config.toml
num_hidden_layers = 10
hidden_size = 128
num_attention_heads = 2
num_key_value_heads = 2
head_dim = 64
intermediate_size = 512
vocab_size = 657
hidden_act = "relu"
norm = "rmsnorm"
norm_place = "pre"
norm_eps = 1e-05
positions = "rope"
rope_theta = 10000.0
rope_fraction = 0.25
qk_norm = false
attn_scale = 0.125
bias = "all"
tie_word_embeddings = false
parallel_block = true
init = "normal"
init_std_qkv = 0.0453
init_std_o = 0.0
init_std_up = 0.0453
init_std_down = 0.0
optimizer = "muon_variant"
learning_rate = 0.0074
beta1 = 0.95
weight_decay = 0.015
lr_head = 0.0229
max_grad_norm = 1.0
warmup_steps = 200
schedule = "wsd"
decay_fraction = 0.898
decay_shape = "linear"
final_lr_fraction = 0.0
batch_tokens = 16384
max_seq_len = 512
doc_mask = true
z_loss = 0.0001
train_tokens = 116800000
max_steps = 7129
dataset = "wikipedia_en"
Each number is 50 + 15 x the weight over its row's rms, rounded and kept within 0 to 99. Layers, rows and columns count from 0. The size before them is the row's rms in percent of the matrix's.

# layer 3 attention value, 128x128, rms 0.133, rows 83-108, columns 64-127
109:81 67 73 55 63 54 35 37 40 55 50 62 42 37 51 44 50 42 34 56 59 35 55 58 73 28 80 24 33 84 80 54 46 44 41 75 61 33 42 55 59 30 60 44 70 46 61 56 54 50 61 27 68 41 20 50 34 50 63 64 68 49 24 46
099:34 37 52 61 60 42 72 48 48 54 45 43 52 75 60 49 40 39 66 43 41 85 45 34 43 45 33 54 73 49 45 50 63 50 39 53 62 57 29 39 84 46 20 39 40 32 28 37 55 52 46 54 72 71 15 64 38 39 42 69 67 66 26 29
089:53 45 45 36 18 56 38 62 42 34 66 50 49 40 37 36 54 50 52 40 81 36 52 45 65 51 55 55 40 47 37 31 59 47 53 49 98 71 69 28 33 23 52 67 37 24 41 43 39 47 70 29 65 29 36 66 55 32 61 47 29 57 60 35
098:17 37 63 40 53 79 28 50 49 71 50 38 39 38 64 59 30 74 64 25 60 43 66 40 56 53 49 48 30 38 42 54 32 51 63 51 54 55 61 40 57 59 26 51 69 37 77 63 37 24 49 44 51 47 33 34 60 54 56 57 48 65 22 33
105:43 65 38 47 59 71 52 38 48 54 39 42 53 21 25 52 60 35 61 56 69 42 50 49 77 38 42 53 69 53 36 60 55 55 62 53 32 52 41 79 34 50 43 49 57 56 27 34 73 48 71 25 48 34 53 18 40 37 56 22 57 42 53 17
096:22 48 44 26 56 67 95 45 53 48 48 66 74 30 54 52 73 60 43 30 31 62 35 46 38 51 49 70 53 40 29 59 23 65 57 51 65 47 44 39 51 22 55 44 53 53 42 59 55 57 58 27 54 58 60 50 57 61 51 50 55 58 35 47
099:64 49 16 21 55 41 03 33 50 60 68 70 67 44 32 71 46 44 49 62 50 62 45 40 61 47 56 56 42 29 52 61 33 42 62 73 68 45 22 26 41 65 46 45 41 28 57 68 50 47 52 31 47 25 56 40 73 30 47 64 52 78 58 27
099:36 40 65 19 46 33 46 51 37 43 27 68 34 38 55 46 31 59 63 57 67 59 36 46 61 37 54 41 70 62 41 16 74 47 75 67 48 69 53 70 54 44 27 27 29 43 60 32 36 46 52 78 52 42 31 37 64 77 40 59 56 43 58 41
103:31 33 66 44 43 50 53 62 47 80 41 52 53 38 65 52 36 63 64 53 30 64 68 73 37 37 48 24 33 57 61 37 73 42 38 43 34 27 65 24 52 61 32 24 35 29 67 55 65 40 29 47 12 72 54 70 79 48 21 45 53 64 40 51
099:57 51 53 47 33 47 41 48 37 54 44 12 39 51 54 35 32 59 56 39 51 54 33 67 63 46 46 12 34 58 58 67 29 44 31 37 67 64 65 18 67 52 63 27 52 51 31 80 51 49 77 41 63 58 43 64 68 63 48 70 49 55 49 41
097:52 48 37 49 42 43 43 40 58 33 23 48 36 26 52 52 54 60 50 37 29 58 47 56 46 05 38 64 58 35 33 32 55 50 41 47 70 71 77 71 36 24 64 70 71 75 64 48 45 24 65 47 57 55 43 16 40 67 40 66 35 58 58 43
093:37 34 61 50 33 63 39 38 56 38 44 59 64 00 65 37 50 40 50 52 32 39 64 53 59 32 78 35 53 60 52 43 43 47 25 34 39 23 27 56 56 46 74 39 41 40 33 30 70 44 13 53 63 48 59 52 61 19 63 57 35 61 46 26
103:41 61 74 72 40 60 29 44 54 54 40 41 47 40 48 38 51 65 57 44 38 45 54 57 22 37 34 30 44 48 56 30 62 56 45 31 04 60 66 53 44 37 86 66 69 32 81 79 67 60 65 40 48 40 66 23 45 75 47 44 42 57 64 51
110:50 70 28 50 61 74 62 75 67 67 45 80 50 37 45 61 39 53 50 49 63 58 54 62 43 69 52 44 36 49 59 43 63 20 33 64 61 53 82 45 55 36 27 49 61 68 66 21 79 44 62 60 54 50 37 39 58 43 38 51 43 75 57 46
105:23 64 75 57 81 52 32 51 44 55 50 52 53 58 51 37 46 26 49 67 53 26 67 59 30 51 66 66 41 61 50 48 80 28 61 51 33 35 16 50 71 43 62 59 51 57 76 45 51 33 42 41 44 41 52 78 70 54 53 34 61 62 53 47
108:79 50 38 45 71 49 31 62 55 49 41 40 61 39 30 63 59 50 42 61 45 14 57 56 48 34 46 49 29 45 52 34 09 67 60 45 41 44 33 40 52 63 41 60 43 17 51 76 61 38 65 68 59 39 46 74 49 54 28 61 60 48 61 53
107:13 41 51 48 66 57 52 79 80 44 51 62 41 76 65 48 61 47 30 33 24 41 54 48 60 47 50 58 50 83 57 44 49 79 34 46 55 81 54 56 58 51 40 36 83 41 43 32 40 56 48 28 38 45 46 58 46 48 65 56 69 41 73 40
102:69 40 56 17 40 47 44 42 36 54 66 44 79 68 63 45 51 50 50 45 49 31 79 50 37 42 45 27 69 67 71 47 21 39 59 43 38 41 32 66 87 50 43 38 59 49 32 53 51 48 54 30 41 45 93 40 52 36 22 47 49 43 69 55
093:43 41 59 51 71 64 33 59 51 20 53 46 45 48 45 37 62 90 34 56 53 44 53 39 55 48 50 35 73 60 69 51 51 41 59 44 76 42 55 67 22 51 38 47 75 72 68 67 46 61 42 34 54 52 58 53 63 51 36 60 28 44 46 47
101:38 63 37 67 58 51 49 55 53 51 83 49 38 56 56 52 66 55 49 31 40 44 66 34 29 47 59 65 09 40 38 60 50 45 44 49 48 40 48 26 65 31 26 50 37 35 39 50 66 58 69 62 45 58 50 35 28 22 70 46 62 65 92 31
106:69 62 58 46 75 54 61 53 50 59 49 40 16 56 38 52 60 47 45 53 67 25 44 57 64 57 50 47 37 53 34 21 44 80 38 74 78 61 58 66 30 58 64 36 69 48 40 35 37 54 74 63 56 73 48 57 43 73 55 39 40 49 53 74
089:51 41 62 50 69 42 60 68 40 60 45 47 52 30 44 48 49 63 62 37 46 56 46 53 60 59 70 80 27 53 23 58 62 58 65 29 23 61 79 36 38 32 55 55 34 32 54 29 50 79 51 50 56 36 75 22 52 45 51 24 46 46 41 54
093:56 58 47 52 32 59 55 52 58 42 36 52 41 69 22 47 24 55 37 64 36 72 39 36 54 38 65 40 35 55 64 45 40 42 62 39 61 48 63 34 54 37 64 25 68 53 15 23 67 36 31 39 40 73 52 52 59 52 43 46 35 64 76 52
106:42 69 25 45 42 49 61 33 62 39 54 42 75 54 44 46 62 20 31 58 20 61 47 32 65 87 35 33 77 55 44 46 51 39 66 60 67 31 53 23 62 61 31 64 46 63 49 64 60 34 62 58 45 52 42 58 36 38 49 40 52 70 67 32
095:47 37 65 33 86 74 64 61 31 85 43 56 17 36 77 54 48 72 25 77 60 66 42 34 47 28 38 44 53 53 35 41 59 52 65 37 49 41 43 48 38 63 57 35 55 31 35 68 36 32 56 52 77 53 42 45 53 50 29 43 69 61 51 62
094:18 40 45 20 41 63 50 59 75 42 32 68 38 73 62 51 44 33 39 26 49 37 72 18 38 48 51 58 32 49 47 25 29 60 39 66 36 38 66 47 58 82 50 64 75 48 42 74 39 57 33 57 62 58 35 36 31 31 41 50 39 40 40 54
# layer 3 attention output (transposed), 128x128, rms 0.123, rows 83-107, columns 64-127
108:50 50 57 48 19 61 40 63 77 74 55 65 45 59 76 58 40 35 28 63 32 37 68 61 55 99 25 41 20 36 62 60 83 57 46 41 51 40 49 46 86 34 34 34 59 57 52 41 27 43 50 75 59 57 28 54 76 42 50 45 60 65 63 45
100:58 73 49 44 51 47 31 71 77 39 41 63 48 29 32 41 42 53 82 47 47 43 43 76 65 34 48 45 45 50 26 44 26 55 41 43 64 51 45 39 52 74 18 46 37 57 23 42 33 48 18 57 40 65 42 46 72 53 32 62 52 48 41 55
088:53 54 60 35 35 31 68 48 49 61 58 72 58 33 52 48 22 78 66 59 58 49 33 37 70 56 63 50 48 31 44 45 43 53 64 46 74 41 46 37 58 52 49 80 74 59 72 60 40 48 41 44 81 76 45 50 61 51 27 50 23 29 73 51
103:58 50 57 63 73 34 24 43 39 43 57 52 59 62 46 41 40 45 29 47 42 79 71 44 64 60 40 65 69 39 40 65 73 43 38 54 58 34 33 83 47 66 34 55 58 39 53 56 07 55 49 58 32 70 73 53 48 57 56 40 52 60 68 55
106:56 18 17 64 14 00 38 67 61 48 39 52 45 43 57 65 66 14 56 62 58 47 42 49 70 41 45 91 76 41 61 53 37 44 18 51 56 38 57 40 41 73 48 72 53 67 68 43 55 50 55 71 68 56 20 66 70 51 37 51 40 25 34 57
100:29 59 55 78 63 47 58 46 68 20 37 73 47 41 29 46 75 55 58 47 54 39 58 45 46 35 46 53 46 63 57 45 28 48 82 49 54 59 57 57 24 48 41 52 69 52 29 55 42 39 72 43 70 47 31 41 14 46 58 50 55 31 31 63
102:07 61 19 38 43 50 49 19 68 55 52 52 30 51 79 39 30 59 35 35 26 48 40 62 43 48 51 65 59 25 31 46 63 34 41 35 57 28 56 45 63 60 17 45 51 63 58 42 62 67 45 41 63 50 29 47 71 55 64 61 49 43 77 14
101:53 54 57 75 77 37 41 64 33 39 15 48 62 68 34 46 52 21 68 39 57 18 44 77 35 44 70 35 48 41 63 36 67 66 20 47 43 59 58 33 38 51 29 73 47 81 54 29 61 47 57 51 57 47 38 34 44 57 41 76 52 69 46 53
105:46 45 51 31 69 67 43 67 52 69 56 38 50 45 33 38 60 42 55 54 70 65 59 61 36 36 41 41 63 47 53 48 62 51 41 26 25 29 27 73 45 39 31 35 20 29 71 55 51 63 68 67 20 37 60 51 48 26 59 39 54 52 13 46
101:59 32 64 48 50 65 50 73 71 47 49 28 54 63 28 73 57 53 45 49 69 47 60 49 59 49 29 71 21 25 54 43 53 60 43 43 44 27 35 64 37 42 47 50 61 34 51 50 80 36 47 35 33 42 28 36 30 49 37 41 39 76 67 34
099:45 34 60 35 65 54 23 65 44 55 39 43 50 73 48 59 32 28 38 07 56 28 39 49 69 36 74 54 27 57 43 46 43 75 61 52 45 49 49 56 45 31 26 60 35 60 27 53 44 40 57 47 39 45 31 59 63 40 54 39 44 45 74 87
095:67 47 37 58 41 55 58 59 40 44 41 40 56 64 67 37 32 58 66 55 45 61 52 67 58 44 34 53 46 41 90 26 62 62 47 39 38 39 34 65 02 55 31 39 44 49 66 33 54 44 58 76 39 20 62 37 60 57 19 46 63 27 47 58
107:59 44 37 60 53 66 59 48 67 33 34 42 57 76 58 22 59 36 49 49 45 39 36 26 58 60 62 61 49 36 64 50 51 24 47 45 10 49 41 97 50 29 66 18 35 43 45 58 36 72 56 55 61 47 38 41 55 69 35 30 51 40 64 55
113:36 23 38 43 60 66 25 81 71 51 26 28 62 41 69 56 49 38 44 67 49 48 42 58 62 45 42 17 61 39 58 54 65 24 53 33 86 42 49 61 63 25 66 48 56 62 60 69 74 49 77 35 30 57 44 53 53 32 60 35 48 61 60 43
109:34 41 52 52 57 64 59 28 33 23 76 45 38 47 47 37 29 77 57 34 38 33 55 44 50 30 66 46 77 49 48 51 41 31 35 39 13 46 44 49 69 37 56 41 39 49 38 60 67 52 53 45 36 50 64 46 60 55 36 50 55 63 48 55
110:47 54 34 63 19 44 55 43 34 65 51 45 64 07 55 37 50 55 54 51 25 43 57 21 71 66 30 44 38 48 58 65 74 52 52 45 67 25 39 63 24 45 40 26 37 60 53 61 46 82 56 45 17 41 51 62 61 55 59 90 46 42 51 31
111:64 40 76 42 28 70 24 47 48 50 58 41 42 62 57 48 42 75 06 53 58 47 66 39 59 56 35 39 45 50 48 43 34 31 52 44 41 69 71 59 55 52 60 44 44 14 36 57 26 33 47 36 65 58 47 60 54 51 34 30 45 44 20 35
106:67 41 46 48 67 53 42 51 55 51 62 53 44 58 68 70 77 56 32 84 63 36 66 72 54 41 25 44 59 33 48 50 49 50 44 33 06 57 42 41 25 59 43 70 60 63 96 26 64 58 43 59 38 42 36 33 59 44 61 40 48 57 71 56
094:44 43 53 39 81 45 27 55 41 56 54 53 40 59 32 72 45 40 39 53 58 58 59 23 58 39 65 59 65 29 61 32 25 55 57 58 52 84 30 60 51 27 31 55 50 57 42 36 48 24 55 33 41 73 46 33 39 55 45 63 64 43 68 44
101:45 31 51 33 47 62 43 49 71 59 63 71 54 42 51 62 45 60 44 54 46 61 82 14 36 56 53 54 74 22 47 43 35 69 72 45 26 47 44 42 46 52 57 28 38 32 44 45 46 52 49 63 90 44 55 50 59 50 28 58 41 48 57 41
100:53 32 54 49 31 54 54 54 53 61 19 64 61 44 58 33 39 50 44 38 66 22 54 66 45 43 42 33 64 52 45 59 59 50 69 52 78 68 54 28 16 63 62 49 69 82 46 52 34 34 62 53 63 59 58 64 43 58 84 61 67 63 56 50
093:85 37 27 74 48 66 65 53 49 53 43 75 56 56 39 63 49 33 48 39 58 73 31 36 46 35 46 50 70 60 57 66 42 51 36 51 48 39 47 49 60 66 66 57 68 45 79 83 37 29 46 55 60 69 48 78 55 48 50 55 32 42 31 49
098:51 62 36 50 64 39 29 83 41 62 38 52 38 50 37 41 48 32 17 31 44 47 41 74 63 65 69 57 29 31 47 44 65 74 66 23 48 40 24 47 19 60 58 62 37 53 75 52 42 30 45 55 62 41 47 67 71 52 64 55 58 49 49 47
107:61 55 43 24 32 46 43 72 47 46 53 57 23 47 91 16 35 60 53 61 63 49 55 41 48 60 51 64 61 58 23 30 64 24 37 70 63 53 71 57 69 08 62 64 45 62 30 50 68 34 51 58 39 12 58 24 63 56 69 49 50 30 63 71
099:35 58 74 41 75 53 35 61 47 61 64 52 61 45 47 79 49 66 83 68 17 48 30 36 25 36 50 65 40 27 76 70 23 50 59 46 68 46 37 41 42 67 26 64 38 31 33 39 56 41 49 44 58 52 54 71 39 69 69 80 47 80 47 49